config.yaml
n_layer: 12
d_model: 160
n_head: 5
n_kv_head: 5
head_dim: 32
d_mlp: 640
vocab_size: 512
activation: "tanh_gelu"
norm: "layernorm"
norm_place: "pre"
norm_eps: 1e-05
positions: "rope"
rope_base: 10000.0
rope_fraction: 0.5
qk_norm: false
attn_scale: 0.177
bias: "none"
tie_embeddings: false
parallel_block: true
init: "uniform"
init_std_qkv: 0.0531
init_std_o: 0.0
init_std_up: 0.0531
init_std_down: 0.0
optimizer: "muon"
lr: 0.00342
lr_mult_o: 0.801
lr_mult_down: 0.7
beta1: 0.95
lr_head: 0.0084
grad_clip: 1.0
warmup_steps: 200
schedule: "wsd"
decay_fraction: 0.462
decay_shape: "linear"
final_lr_fraction: 0.1
batch_tokens: 32768
seq_len: 512
doc_mask: true
train_tokens: 200200000
steps: 6110
dataset: "wikipedia_en"
Each number is 128 + 24 x the weight over its row's rms, rounded and kept within 0 to 255. Layers, rows and columns count from 0. The size above them is the row's rms in percent of the matrix's.

# layer 9 MLP up, 640x160, rms 0.199, rows 549-630, columns 80-119
size [ 97  98  95 106 102  94  96 113 101  96  98 101  97 100  97  92  93 102  99  85 105 103  94  99  94 102  92  95 106  93 103  99 103 105 112 100 104 106  99  99 105  97  97  99  91 100  90  90 101  98 103 106 109  88 101  97 100  96  90 100 102 102 100  93  96 101 103  96  96 107  94  87  95  95 103  96  92  93 111  92 100  96]
[[121 187 122 140 118 106 111 126 126 113  94 141 108  99 136  99 131 123 128 168 116  53 108 111 116 145 119 125 117 104 105 133 117 157 109 104 106 140  97 123]
 [126  78 154 157  98 124 147 125 123 151 115 116  74 128  85 135 148 116 117 135  91 154  92 122 137 125 137 148 115  98 117 120 146 154 142 134  82  94 118 102]
 [137 173 111  95 114 171 140 171  93 142 113 129 149 123 163  95 134 137  67 128 117 134 153 125 112 169 109 115 110 146 124 145 120 136 116 143 145  97 105 190]
 [103 108 134 116 104 120 123  70 140  83 126 137 137 158  96 148 136 137 147  90 126 132 110 113 108  74 115 120 123 142 140 118 143 135 121 104 182 155 166  83]
 [134 114 150  99 140 114 128 140 130 144  98 157  99 124 129 139 117 155 137 144 117 101 101 150 138 138 127 133 120 141 137 115 156 114 121 116 142 167 127  75]
 [171  96 157 146 135 127 101 100 102 153 109  90 155 139 174 142 117 143 127 112 130  87  89 141 105 119 114 119 149 126 140  74 140  77 135 133 148 144 130 123]
 [142 120 139 142 148 103 155 120 117 141 115 109  94 123 132 121 136 111 151 132 154 143  98 113 132 147  81 123  81 108 102 142 163  94  99 115 136 153 151 117]
 [125 159 137 121 158 167 114 130 159 147 111  81 143 134 107 120 154 146 160 158  98  99 111  91 152 118  95 154 133  97 152 134 159  83 120 102 151 156 135 137]
 [142 169 118 110 108 104 106  82 129 124 132 133 145 143 111 128 106 121 116 148 131 121 139  86 148 130 120 140 122 172 105 141 151 140 105 124 105 102 108 123]
 [106 156 148 105 120 117 111 164 150 170 127 124 130 120 133 163 157 155 115  78 130  87 125 118 125  98 192 163 156 164  81 173 124 137 161 153 131 138 104 100]
 [141 146 113 131 110 133 159 142 132 124 109 127 108 152 126  97 156 130 123  96 103 150 169 135 142 126 128 157 109  95 107 125 118 131 137 114 130 104  91 153]
 [144 161 135 123 100 125 119 175 163 168 158 119 111 127 124 134 131  97 125  96 121 174 144  74 158 118 133 115 139 109 136 171 119  94 146  89 145 141 168 129]
 [136 156 130 126 128 140 148 115 117 137  87 101 190  73 129 138 156 124 126 118 168 121 151 112 132 121 136 173 119 138 119  92 181 117 139 116 170  57 154 132]
 [140 115 129 168 133 145 125 136 122 169 106 175 112 184  73 134 173  91 147 150  97 111 109 142  97 138  99 106 159 124 140 140 112 137 132  93 142 145 151 154]
 [138 147 126 103  99 134 143 131 161 138 118 114 133 125  95 112  95  92 167 104  98 150 128 131  78  72  84 111 131 132 107  85  91 118 118  98 133 171  79 123]
 [121 144 141 140  83 134 110 135 107 151 135  89 155 149 155  74 126 120 142 125  80 118 128 158  95 123 151  96 113 162 159 162 135 113 170 133 115 114 137 122]
 [108 137  94 148  99 122 154 104 123 141  84 121 169 157 110 162 107 134 164 113 106 126 102 127 155 117 117 199 110 130 119  78 120  93 131 113 101 107 143 123]
 [111 116 136 128 142 145 128 151 124 129 127 125 143 152 163  97 138 150 124 134 116  97 151  75 171 122 118 126 135 123 167 128 118 103  84 160 117  83 112 165]
 [151 149 153 119 169 124  97 136  89 137 102 167 120 152 106 141  98 147 101 140 134 136 145 116 132 134 158 112  93 193 130 133 103 141 150 111 113 140 136 118]
 [128 114 146 113 151 132 165 127 128 129 103 164 121 134  97 143 115 107 129 116 114 161  53  98 132 159 165 120 104 141 128 170 109 151 165 122 160 110 149 153]
 [154 169 120 136 139  88  87 133 103 147 127 139 176 137 128 104 174 151 107 140 117 127 138 152 167 128 130 176 106 107 132 157  75 158 118 149  88 126 177 138]
 [111 103 106 127 169 112 127 108 132 123 123 137 132 120 124 124 136 167 117 124 109 123 157  85 147 167 155 167 125 144 149 141 117 128  93 135 161 136 125 128]
 [122 152  89 110 146  91 100 132 106 129 119 115 121 145 156 159 170 146 147 123 125  94 128 135 125 107 121 158 157 125 142 145 124 115  91 108  77 140 127 145]
 [145 135 109 116 140 122 112 152  82 131 121  72 137 114 129 134 125 163 104 136 130 115  64 126 153 141 119 119  98 120 118 162 119 123 123 101 105 147 135 104]
 [115 153 175 136 145 167 100 118 142 179 158 148 158  92 135 113 150 158 100 152  87 102 124 144 146 160 137 104 133 107 126 128 160 112 167 152 114 137 128 128]
 [130 104 155  93 109 120  91 117 125 105 154 132 168  97 134  96 122 142 138  97 134 122 121 134 103 136  81 140 152 127  99 134 120 160  88 101 133 137 112 165]
 [161 111  83 103 150 154 169 152  83 103 129 149 140 155 148 111 139 100 133 111 127 145 144 171 135  92 126 169 124 152 121  64 177 155 104 105 157 125 183 130]
 [136 186 170  90 153 142 166 135 149 139 107 115 107  93  94 118 165  85 154 139 114 139 155 127 165  91  99  95 114 140 143  97 128 151  99 142 112 112 116 129]
 [118 139 122 115 135 143 103 143 122 154 115 121 153 121 170 113 172 142 100 100  86 105 141 103 143 125 133 111 148 157 141 111 143 111 129 143 109 104 114 132]
 [117 188 144 141 159 123 151 150  72 133 140 136 106  76 116 117 108 128 124 117 127 138 147 113  95 122 153 140 124 131 184 165 102  65 151 138 165 142 154 109]
 [104 153 118 103 125 106 117 144 142 156 139 128 153  91 108  97 129 173  71 124 135 111 156 146 150 112 116 135 165 120  83 157  80  92 107 122  98 140 127 122]
 [129 157 157 102  76 147 119 116 126 145 104 161  98 117 184 124 104 157 136 136 118  85 119 105 139 121 141 130 162 146 131 100 149 164 143 128 135 120  92 100]
 [119 129 110 188 133 121 107 167  95 142 136 129 119 117 114 171 191 125 147 121 121 137 100 146 152 116 148 178 153 144 160 101 128 111 171 163 153 168 127 119]
 [ 88 162 110  95 139 107 110 144 138  93 127 135  88 148 130 119 125 173 102 124 130 118 162 120 144 152  75 120 162 100 157 157 106 154 113 126 107 157  75 137]
 [126 116 106 118 116 122  93 133 148  86 136 101 119 140 137 135 160 149  96 133 121 153 137  98 119 127 128 160 139 210 148 149  87 182 120  86 106 139 121 143]
 [122 110  94 110 105 124  99 159  92 144  82 201 120 119 127 168  96 130  78 151 144 118 157 141 145 121 142 138 121 149 114 124 147 124 155 113 114 120  74 144]
 [155  83 163  93 120 174 117 151 117 128 107 121 105 110 144 101  79 106 130 148 110  90 107 111 163  91  87 130 124 175 141 116 124 108 138 171 109 134 100 138]
 [125 149 131 108 130 131  87 141 139 155 125 191 161 130 101 124 128 145 137 124  88 127 120 145 158 130 129  78 112 112 153 134 121  94 146 152 105 119 113 155]
 [137 138 108 143 137 157 140 128 157 180 122 115 118 137 132 161 129 139 157 130 157  85 106 134 153 130 159  95 135 107 128 110 123 151  80  60 102 126 141 186]
 [ 96 113 139 135 103 118 147 127 160 121  98 125 144 130  96 140 164 124 110  69 135 132 133  64 141 116 139 110 133 110 113 117 146 126 130 120  75 143 172 123]
 [130 136 125 123 112 107 142 125 104 108 133 109 111 119 158 174 140 120 140 144 100 136 139 132 183 132 150 119 150 133 167 130 148 143 148 135 128 103 107 141]
 [143 138 154  93 136  88 136 113 116 132  86  77 106 131 145 148 154 131 135 120 158 122 130  99 137  84  91 184 118 135 150 137 125 115 106 154 110 155 177 148]
 [143 107  92 168  64 124 145 119 147 141 120 106 140 136  77 121 138 116 103  95 130 123 118 161 160 166 129 123 151 148 129 123 157 130 126 127 144 101 126 116]
 [122 124 124 140 128  90 119 126 123 150 126 119 146 138 118 100 108 163 113 119 135 112 109 135 118 144 152 104 182 120 137 136 115 114 158 134 137 131 127 113]
 [142 110 112 130 136  86 126 104 154 113 153 138  85 150  97 144 109 177  79  85 122 159 113  84 173 157 142 123 134 147 105 107 149 136 139  94  78 104 119 134]
 [117 121 143  97 139 156 150 128 162 143  96 125 110 160  92 123  96 145 133 110 130 156 130 169 149 102 135 124 174 100 107  88 107 124 125 151 103 106  95 156]
 [131 146 124 152 126 181  95  99 124 106 172 121 133 170 117 143 120 135 140 140 108 142 123 132 154 155 131 167  77 128 113 142 122 120 120 145 125 167 112 133]
 [102 134 166 166 114 142 133 105 124 171 161 139  96 156 117 147  98 132 121 107 133 154 161 138 138 174 146 123 104 148 116 189 128 135  94 133 137  89 113 133]
 [156 117  74 148 123 104 147 129 116  98 170 137  76 138 136 110 104 131 182 154 127 156 103 102 130  95 144 131 118 135 105 112 117 150 159 108 123  87 122 132]
 [163 163 154 148  95 145 109 129 142 114 106  76 105 128 193 125 123 127 130 132  97  81 172 119 147 101  87 144 121 123 100 129 176 108 167 128 150 139 157 114]
 [107 117  99 135 129 148  90 112 160 153 115 141 127 147  92 115 114 137 131 149 112  98 109 110 135 135 110 135 129 141 103 127  88 107 144 140 155 159 136 156]
 [121 122 131  90 131 122 123 134 102 123 151 145 118 120 100  98 110 113 124 151 139 130 152 130 145  88 138 122 121 156 101 155 131 128  99 108 136 153 129 123]
 [130 137 114 140 139 101 130 163 161 129 139 123 107  95 122 137 128 155 119 117 123 145 130  86 151 155 140 105 152 125 165 108 141 166 111 111 102 134 114  99]
 [ 88 130 118 138 103 102 146 126  97 140 119 108 150  95  83  95 166 110 120 119 109 127 121 110 147 124 116 158 112 128 132 177 138 126 134  88 139 123  95 109]
 [108 142 132  87  91 134 152  96 120 130 176 133 186  65 125 127 147 139 154 124  74 156 151 124 128 117 135 146  78 144 137 121 133 129 108 116 173 156 123 129]
 [ 99 118 105 128 110  94 111 124 144 108  96  83 138 150 120 134 123 139 145 166 150  86 110 130 138 153 163 125  96 135 135 127 173 151  76  67 154 117 116 117]
 [147 115 145 100 175 128 139 114 159 142 125 148 130 146 110 139  95 125 124  93 110 100 144 112 102 118 121 150 126  94 127 183 150 100 135 152 146 138 136  95]
 [133 144 137 101 109 119 102 153 133 171  67 111 138 115 113  96 122 139 127  97 119 107 121 132 125 121 124 166 117 158 125 104 136 126 118 148 139 167 108 122]
 [113 158 178 116 109  93 144 148 101 139 141 114 140 110 126 133 102 122 178 138 126 148 122 108 157  59 146  94 116 152 110  90 114 123 136 140 151 148  79 151]
 [140 150 140 175 139 117  97 144  92  93 120 111 120 137 126 131 161 126 123 131 100 143  78 131 157 119 116 155 115 107 107 172 149 126 140 115 121 142 121 160]
 [135  98 135 141 107 124  91 143 152  95 135 119 107 127 139 133 114 124 131 151  83 138 152 151 106 101 113 143 138  75 117 149 127 150 110 134 197 149 142 157]
 [156  87 140 149  90 165  68 169 171  86 142 111 151 140 120 127 162 180 123 111  92 127 128 154 142 135 131 116 103 100 122 130  88 134 162 152 103 107  98 144]
 [ 97 153 129 167 130 112 106 116 120 155 110  96 125 120 146 129 141  98 162 124  67 119 148 151 148 197 141 124 132 144 109 146 144  82 131 116 105 102 124  89]
 [162 183 132 100 160 100 125 156 108 143 125  99 133 125 128 144 118 114 132 140 101  89  69 149 137 187 119 110 154 115 146 112 150 150  94 138 162  81 121 116]
 [134 125 100 125 143 108 102 118  91 153 112  98 117 115 157 106 123 125  97 111 138 100 131 171 159 152 111 154 120 137 150 128 149 106 136 152 106 143 164 172]
 [122  82 141 107  95 123 168 129 128 129 141 113 128 115 107  76 153  96 120 134 131  76 129 165 121 154 134 131  87 137 158 175 110 138 135 161 159 150  86  81]
 [136 152 142 161 135 146 116 120  95 124  94 140 137 117 183 122 106 103 124 123 125 127 159 110 139 108  81 165 128 123 142 137 182 114 147 133 118 148 135 106]
 [ 99 132 157 134 126 120 127  88 116 130 132 131  94 137 105 127 104 157 139 114  78 151 140 156 140 103 114 154 119 145 147  96 135 140  88 139 109 137 127 134]
 [147  99 122 157 186 155 115 133 146 141 178 117 131 128 126 104 135 145 142  93 119 105 126  92 123 118 141 148  94 165 100 130 104 141 155 126 150 138 125 145]
 [156 123 176  84 105 134  74 151 135 107 106 134 137  94 143 135 132 149  87 108 161 119 136 102 124 104 128 123 134 134 173  82 113 139 117 102 105 137 128 180]
 [152 121 100 153 161 107 149  69 122 111 139 134 133 121 131 110 128 133 147 113 106 154 184 144 148 152 112 125 119 108 136 165 103 151 141  73 134 110  88 182]
 [101 145 126 158 146 102 138 138 119 110 115  84 142 110 140 121 145 100 172 119 165 140 100 125 162 127  77 164  98 155 162 159 157 141 146 130 174 115 134 127]
 [166 137 140 105 149 124 106 110  98 134 148 109 169 140 124 141 146 146 127 160 124 170 157 128 144 107 123 118 148  94 113 130 160 119  92 116 135 151 142 127]
 [175 152  97 103 100 129 151 107 103  98 111 118 151 140  88 141  98 101 139 147  80 132 135 134 134  88 165 114  80 137 137 154  92 171 124 135  92 144 191 104]
 [105 154 136 117 142 114 127 113 113 148 122 127 139 116 123 116 133 111 152  95 120  88 125 114 133 121 159 175 129 129 121  68 138 156  80  95 138 121 125 117]
 [113  96  72 104 110 132 147 113 162 167 143 125 145 164 110 158 151 127 164 155 137 110 122 116 162 155 155 112 110 168 146  85 130  93 149  83 128 167 126 110]
 [143 116 119 123 120 119 148 132 126 140  97 132 138 172 115 146 144  74 150 119  94 128 129 182 167 137 165 141 143 104 143  79 166 134 129 122  88  76 139 129]
 [138 114 127  94 102 139 114 168  85 144 137  77 152 143  85 139 122  89 139 121 108  88 123 129 179 113 132  66 108 152 125 125 158 128 144 142 101 126 152 151]
 [ 85  94 136 102 104 111 126 129 129 169  84 114 126 106 107 114 127 126 103 122 171 148 148  77 175 134 167 175 143 135 141 129 159 145 140 136 156 137 115 108]
 [157 111 109 105 147 137 146 137 156 134 106 131 115 115 147 124 156 131 138 104 110 143 135 136 113 100  91 126 151 159 104 142 139 114 112 102 111 136 126  99]
 [174 126 142 110 126 162 141 141 115 112 135 127 165 133  88 132 129 140 134 132  74 126 103 107 132 129  67 157 128 136 115  97 137 106 124 130 129 131 132 134]
 [115 158 135  79  95 135 115  82 116 132 124 119 120  97 143 120 141 129 116  65 161 162 135 114 189 143 105 151 167  94 159 167 126 132 145 125 130 132 135  80]]
# layer 9 MLP down (transposed), 640x160, rms 0.146, rows 549-629, columns 80-119
size [100  98  99  97 101  84 100 100 105 101 102  99 104  93 100  96  93 107  97  93  96  99  94 104  97  96 110  90 101  91  98  94 102 104 101 110 100  95  92  93  95 105  94 101  98 100  89  85 100 102 103 110 105  88 102  98  91  94  95 105  97 110 102 101  94  92  97  94  90 113  99  93 100  97 105  89  99  98 109  90  99]
[[114 125 113 148 114 115 103 139 134 130 132 141 118 114 139 159 127 114  62 125 159  81 126 161 145 103 122 117 119 111 160 148 118 119 151 135 117  74 125 172]
 [ 90 134 109 118 151 145 113 102 166  98 156 113 155 134 103 146 153 131 131 139 138 137 106 109 159 157 176 119 134 121 127 173 119 200 133 130 104 130 120 131]
 [143  92 109 123 167 123 129 114 150  66 172 132  87 113 139 140 130 103 130 133 118 152 125 148 125  83 141 207 168 131 114 101 156 112 112 130 104 168 108  76]
 [152 127 176 150 134  97  96 136 111 145 164 156 146  75 129 107 100 112 143 124 124 121 123 142 124 135 169 163 139 114 122 136 134 175 139 159 124 125 114 140]
 [136 126 161 110 105 179 101 108 147 119 130 132 142 136 140 136 133 117 119 131 144 154 118 136 114 127 114 137 139 107 159 168 128 125 114 109 154  70 133 187]
 [102 155 159 165 157 125 151 117 156 132 149 139 101 168 132 140 117 147 124 120  89 126  98 102 106 124 133 122 124 143 140 130  84 151 137 143 117 178 138 150]
 [ 92 138 133  96 136 148  85 116 125 125  73 136 171 152 111 130 136 106 139 136 127 125 118 128 150 120 161 122 155 120 115 100  90 179 137 149 137 136 141 171]
 [174 137 157 130 160 142 136 147 141 161 118  95 113 186 138 122  92 106 128 106 165 145 132 130 112 136 137 130 107  91 103 138 162 111 146 127 129 131 151 103]
 [ 86 145 146 163 116 140 108 158 114 142 158  91 103 105 118 103 133 102 168 121 107 137 100 134 152 144  91  98 109 116 130 104 101 144 143 143  87 135 127 117]
 [121  78 113 117 140  98 112 148 138  97 152 162  84 106 122 129 127 138  97  70 165 172 118 129 114  95 127  96 111  90 123 143 145 130 113 130 135 116 129 135]
 [112 143 106 124 106 150 115 118  92 108 116 103 132 143 147 120  90 137  68 145 145  87 131 132 131 137 131 120 133 136  85 103 114 136 152 162 102 132 130 116]
 [110 136 121 126 137 106 131 130 128 142 158 114  86 114 137 149 124 161 105 125 142 149 104  74  97 125 120 182 110 160 143 140 140 131 148 123 139 129  98 167]
 [156 132 135 103  83 133  94 116 124 151 168 136  89 177 143 148 132 110 118 147  91 136 166 102 141 118 118 116 125 122  90 132  70 119 135 115  84 167 124 135]
 [104 174 132 147 102 109 163  89 145  72 106 119  68 161 144 131 137 163 127 120 133 159 103 107 183 126 134  72 118 110 149 139 115 120 159 184 140  68 127 131]
 [159  94 144 154 128 131 125 121 128 114 141 120 145 120 109 117 125 134  85 139 145 110 102 149 158 134 121  47 127 142 146 145 115  87 180 126 123 128 130 159]
 [131 152 118  90 161 112 127  93  92 132 139 160  99 135 119 139 129 122  73 142 135 153 134 136 122 161  76 144 114 121 133  99 143 106 138 149 143 150  87 128]
 [162 145 121 121 139 139 115 138 139  84 183 128 144 126 146 120 142 131  36 122 124  99 114 107 124 149 152  95 138 145 167 158 117  90 143 150 125 160 112  95]
 [116 112 115 122 151 157 154 140 165 121 140  91 133 124 168 142  88 109 154 123 127 113 170 156 113 142 153 109 157  74 136 123 115 146 141 143  84 113 105 155]
 [132 153 144 128 155 171  92 176 144  65 119  57 153 137 163 117 133 106 152  87 129 136 112 128  96 181  90 117 142 112 134 171 142 152 102 125 159 146 142 154]
 [104 119 151 194 134 107 107  79 131 107 128 109 135 118 123 141 164 121 144 122 169 116 117 160 165 101  73 152 180 172 110  83 119 131 133 127 116 129 168 128]
 [126 128 111  86 169 158 104 117 152 117 106 176 144 114 134 126 143 124 175 139  93  86 130 142  96 105 106 140 133 135 139  97 123 130 187 125 176 156 147 122]
 [115 117 173 171 124 114 137 159 117  87  95 126 161 121 133 172 152 129 131 133 173 103 152  70 124 147 114 137 119 156 118 115 161 136 132 135 103 172 133 119]
 [122  95 142 196 116 122 100 136 144  98 151 142 140 151 136 146 117 118  84 143 121 111  99 166  71 141 132 123 127 120 132  94 118 140 121 109 161 151 119 137]
 [132 120 144  95  91 137 125 111  95  92 134 162 109 139 122 117 138 133 169 151  96 139 146 147 117 146 148 147 133 151 146 116 114 150 143  97 124  97 146 146]
 [143 185 124 123 129 180 152 101 131 136 130  66 101 136 161  93  98 122 141 146 102  94 134 130 135 190 132  96 139 105 128 111 141 107 116 165 156 123 154  64]
 [ 82 168  83  99 131 149 106 129 132 159 130  96 126 100 114 115 132 118 151 117 142 136 153 104 154 127 118 130 147 132 159 127 147 153 145 176 121 121 106 108]
 [139 134 171  70 120 116  99 124 173 152 142 126 111 114 126  90 144 189 114 117  95  59 134  69 109 169 127 110 130 162 126 181 127 105 134 101 110 119 129 104]
 [137 120 161 118 133 116 111  75 126 134 123 123 132 167 145 149 117  87 132 169 119 130 142 101 116 149 142 142 139 101 146 123 145 135 146 145 122 121 173 179]
 [104 148  61 124 127 111 137 141 143 121 102 155 115 105 106 104 131  96 144 142  81  90 161 113 118 156 139 111 127 133 172 143 155 105 131 130 153 103 138 150]
 [116 108 154 142 129 140 110 115 159 133 117 131 131 168 115 125 103 143 119 155 161 115 142 124 140 185  97 107 106 115 133 127 125 150  78 109 155 154  86 132]
 [116 127 138 145 102 127  95 117 118 121 105 144 148 145 139 102 119 199 178 135  88 133 112 181 109 159  99 157 131 142 138 105 139  79 133 151 113  91 127  63]
 [192 122 133 144  95 124 147 149 114 100 111  85 133 130 126 135  86 114 167 118 139 109 170 161 110 122 129 128 126 134 133 140 132 155 102  97 119 126 151 119]
 [117 126 144 133 128 114 147 181 111 125 139 141 141 158 157 114 105 102 139 119 169 124 118 128  97 164 160  99 135 114  97 165  52 156 132 113 105 130 120 112]
 [113  76 152  81 145 123 146 113  88 123 148 144 100 116 128 143  82 136 135 128 148 101 130 105 103 117 168 131 146 129 169 119 102 184 141 127 107 151 134  68]
 [ 75 134 133 136  83 149  97 155 142 153 149 128 123 125 123 115 118  86 123 121 134 164 108 143 139 137 146 127 105 162 144 152  70 124 109  94 130 113 145 146]
 [185 141 148 110 144  79  96 140 135 134 114  74 127 103 135 124 155 156 121 101  95 145 102 143 126 162 136 142 105 104 101 128 126 135 128 104 141 155 155 132]
 [123 118 118  77 122 111 130 127 115 119 149 101 108 163 171 154 134 157 128 152 103 125 139 152 140 139 164  94 114  77 113 157 127 160 115 138 117  98 123 132]
 [157 121 158 146 131 124 132 106 132 118 146 103 166 102 131 112 151 152  99 134 139 105 119  95 127 128 100 140 105 145 123 127 112 129 138 170 107  97  82 146]
 [127 182  85 118 111 105 152 122 143 118 163 175 132 127 139  92  99 110 121 152 126 137 132 185 146 119 130 101  76 118 138 100 109 172 103 133 127  78 143 112]
 [185 123 109 111 111 117 158 115 106 150 122 150  99 156 151 118  77 104 157 165  99 156 109 182 181 110 109 117 137 120 111 132 101  90 179 108 156 108  92 132]
 [128  92 122 142 143 157 124 101 112  94 125 172 108 101 126 115 147 131 106 114 150 128 168 134 103 119 132 142 112 102 111 151 128 114 123 115 122 127 144 128]
 [102 124 141 143  96 124 141  84 131 143 141  98 181 130 115 147 149 169 122 146 113 113 131 117 128  99 141 183 113  78 139 111 133 124 154 132 161 143 108  94]
 [147 164 136  93 155 112 112 122 126 128 139 111 133 154 165 119 137 131 151 126 102  93 154  87 123 118 105  94 132 102 105 118  95 169 130  88 139 132 127 124]
 [135 144 175 112 115  98  93  88 102 130 155 125 125  97 148 119 151  98 142 162 146 140 152 158 101 130 136 149 107 136  74 105 111 119  94 168 151 124 124 109]
 [139 157 145  90 126 167  95 132 125 115 140 103 126 159 188 126 126  72 148 161 156  83  81 178 123 117 138 119 171 123 138 129 103 147 123 124 140 129 132 136]
 [136 120 147  90  87 112 118 157 128 104 154 132 160 139 145 122  93 142 121 135  84 109 110 140 121 121 128 142 113 136 114  80 133  71 139 149  98 143 112 109]
 [120 114 113  98 120 125 110 140 127 147 159 135 158  99 101 113 113 158 123 142 110 115 128 112 134 115  81 141 181 140 113 130 153 118 118  76 147 116 142 158]
 [ 98 116 151  92 144 114 116 173 147 145 122 111 139 109 139 145 134 167 140 154  96 115  94 140 106 110 132 154 130 108 154 103 122 120 121 146 123 147  97 104]
 [144 146 105 153 141 135 127 149  73  98  84 136 143 138  95 117 163 115  92 167  95 114 140 151 136 137 108 162 168 117 130 133 116 152 133 161 120 150 146 137]
 [162 147  59 180 113 138 151 123 121 123 133 102 124 139 128 159 109  85 134 169 165 145 125  90  85 188 139 141  97 131 135 110 107 136 143 157 131 154 121 171]
 [145 127 109 137 130 181 142 149 132 117 128  96  90 131 118 148 149 126 141 165 140  84 145 167 105 129 152 134 155 132 139 141 140 130 154 155  95 150  76 143]
 [126 133 129 144 139 154 140 127 196 138 121 113 123 124 149 191 138 116  98 144 117 117 132 127 108 123  87 130 132 115 164 146  90 124 155 118  95 123 103 116]
 [ 95 145 130 133 128 134 146  79 124 111 120 106 190 149 114 118 155  98 159 171 141 143 104 147 168 123 119  98 100 151 147 142 102 128 151 131 142 159 139 136]
 [121 101 120 166 147 166 132 118 159  84 160 125 147 128 117 146 101 109 119 163 157  85 118 120 130  94 113 124 161 124 129 132 146 123 104 158 154 115  91 133]
 [103 117  97 106 115  60 114 148 147 120 132 170 158 183 121 130 143 127 115 156 150 114 129 133 118 102 107 131 112 164 101 143 124 118 121  86 142  80 118 137]
 [116 166 125 119 142 141 130 139 106 136 131 152 129 111 145 117 113 147 122 136 108 171  81 143 155 132 123 142 153 122 126 102 135 102 141 168 155 169 158 144]
 [143 135  99 106 108 138 182 139  92 145 143 158 153 133 104 150 110 122 131 105 152 108 154 113 138 128 114 166 155 105 112 139 128 124 137 112 126 145 125  98]
 [142 121 100 172 120 105 117 125 105 124 148 106  92 139 121  91 117 174 157  97 102 111 115  73 140 163 113 157  99 161 158 142 139 125 129  93 127 147 143  87]
 [110 158 115  99 170 158 112 169 133 125 105 155  99 105 123 131 149 140 119 134 113 109 139 123 129 148 104 180 124 135 182 168 137 125 125 111 134 115 103 147]
 [130 159  98 124  90 150 101 115 166 153  97 135 145 125 135 117 140 121 189 134 137 142 109 128 161 159 128 103 128 156 127  77 103 126 150 108 114 153 112 113]
 [139 117 184 118 158 139 119 127 130 149 136 147 111 113 177 147 121  69 130 108 109 136 147 116 105 119  93  82 131  56  99 138  91 143 136 128 165 135 122 169]
 [140 116  86 133 138  74 147 112 109 162 137 175 105 146 150 138 136  88  77 139 133 138 114 107 153 111 130 108 161 109 109 157 177 135 107 128 120 142 146 162]
 [135 125 119 132  92 142 138  98 127 132 117 141  73 161 142 153 136 118 127  95  99 145 128 156  97 138 131 164 115 117  86 175 136 111 147 128 141 125 146 136]
 [102  68 103 158  63 134 127 113 168 127 133 161 121 119 142 105 131 152 140 130 164 186 197 100 129 104 142 154 116 171 120 127 120 118 149  97  62 134 116 115]
 [136 164 182 155 176 122 115 157 149 141 119 142 161 160 145 115 156  97 155 146 153 176  84 152 103 170 119 114 129 100  98 140  97 141 144 126 127  99 113 173]
 [120  92 102 148 150 166 128 110 130 167 135 139 100 102  94 135 146 143 125 161 138 144 176 126 147  95 152 188 148 124  83  94 126 146 109 118 159 135 110 168]
 [ 99 141 151 134 130  98 118 131 105 126 164 207 107 140 125 146 126 100 147  97 136 163  85 102 164 128 113 133 154 134 177  89 140 102 156 149 123 100  98  88]
 [143 141 116  92 127 168 161  99  54 139  90 103 132 102 131 140 154 133 123 138 106 135 125 101  82 174 130  88 132 146 129 105 118 127 110 145 142 112 130 188]
 [156 119 139 153 114  99 128 135 106 119  93 172 121 149 124 133 160 149 122 141 112 104 121  96 110 119 176 143 139  63 144 126 101 110  96 119 149 120 109 140]
 [119 140 116 144 145 130 128  78 113 123 130 156 149 172 122 147 110 129 157 154 163 157  73 111 128 149 109 115 192 112 121 158 120 133 132 151 125 126 131 100]
 [123 136 120  85 139 164 173 155 165  99  86 118 130  99  93 172 134 118  77 126 155 109 103 141 145  98 153 123 150 101 107 144 154 147 108 166 117 146 170 137]
 [124 117 128  94 137 152 115 119 151 148 161 151 126  96 140 144  65 141  77 129 114 126 145 142 119 133 144  80 167 146 114 131 113 126 113 137  99 184 142 153]
 [125 156 106 100 138 127 121 148 143  83 178 113 122  95 124  89 161 105 143  93 136 135  99  97 153 130  91 106 104 178 157 123 127 101  90 105  97 107 128 136]
 [107 161 175 142 162 149 128 163 141 146 119  91  72 138 149 139 132 176 121 104 159 117 147 148  93 125  92 152 152  88 132 131 139  87 139  66 143  97  92 153]
 [105 141 146 148  60 116 128 157 136 103 155 114 125 121 114  69 169 130  99 132 124 143 150 145 171  94 134 159 103 131  79 101 205 131 100 129 160 107 135 106]
 [124 117  93 129 131 146 131 180 130 123 116 119 177 139 158 105 102 121 124 107 154 127  85 171 148 112 104 161 157 110 117 133 186 128 136 130 142 100 114 169]
 [115 147 138 105 148 111 106  98 130 145 138 100 114  83 161 125 103 150 117  89 183 120 138  99 100 161 102 139 143 150  91 167 120 145 104 122 156 161 121 158]
 [115 101 140 148 123 126 136 138 109  97 139 131 132  85 132 130 138 186 134 124 130 144 145 122 131 146 125 182  97 102 109 152 118 152 107 123 163 148  66 140]
 [100 132 164  66 120 126 153 156 130 159  90 143 127 107 127 128 150 121 100 149  97 128 146 120 111 108 147 161 136  94 121 162 124 157 105 141 113 139 115 132]
 [120 154 111 123 128 131 143 136 159 127 139 102 111  76 128 100 115 144 165 140 119 131 128 120 142  97  68  84 119  98 146 133 135 132 161 111 141 110 117 142]
 [127 120 114 125 173  88 147 135 152 140 112 137  95 124 153 151 123 136 147 107 179 170 123 133 125 142 153 133 163 165  96 122 121 126 116 148 169 123 112 141]]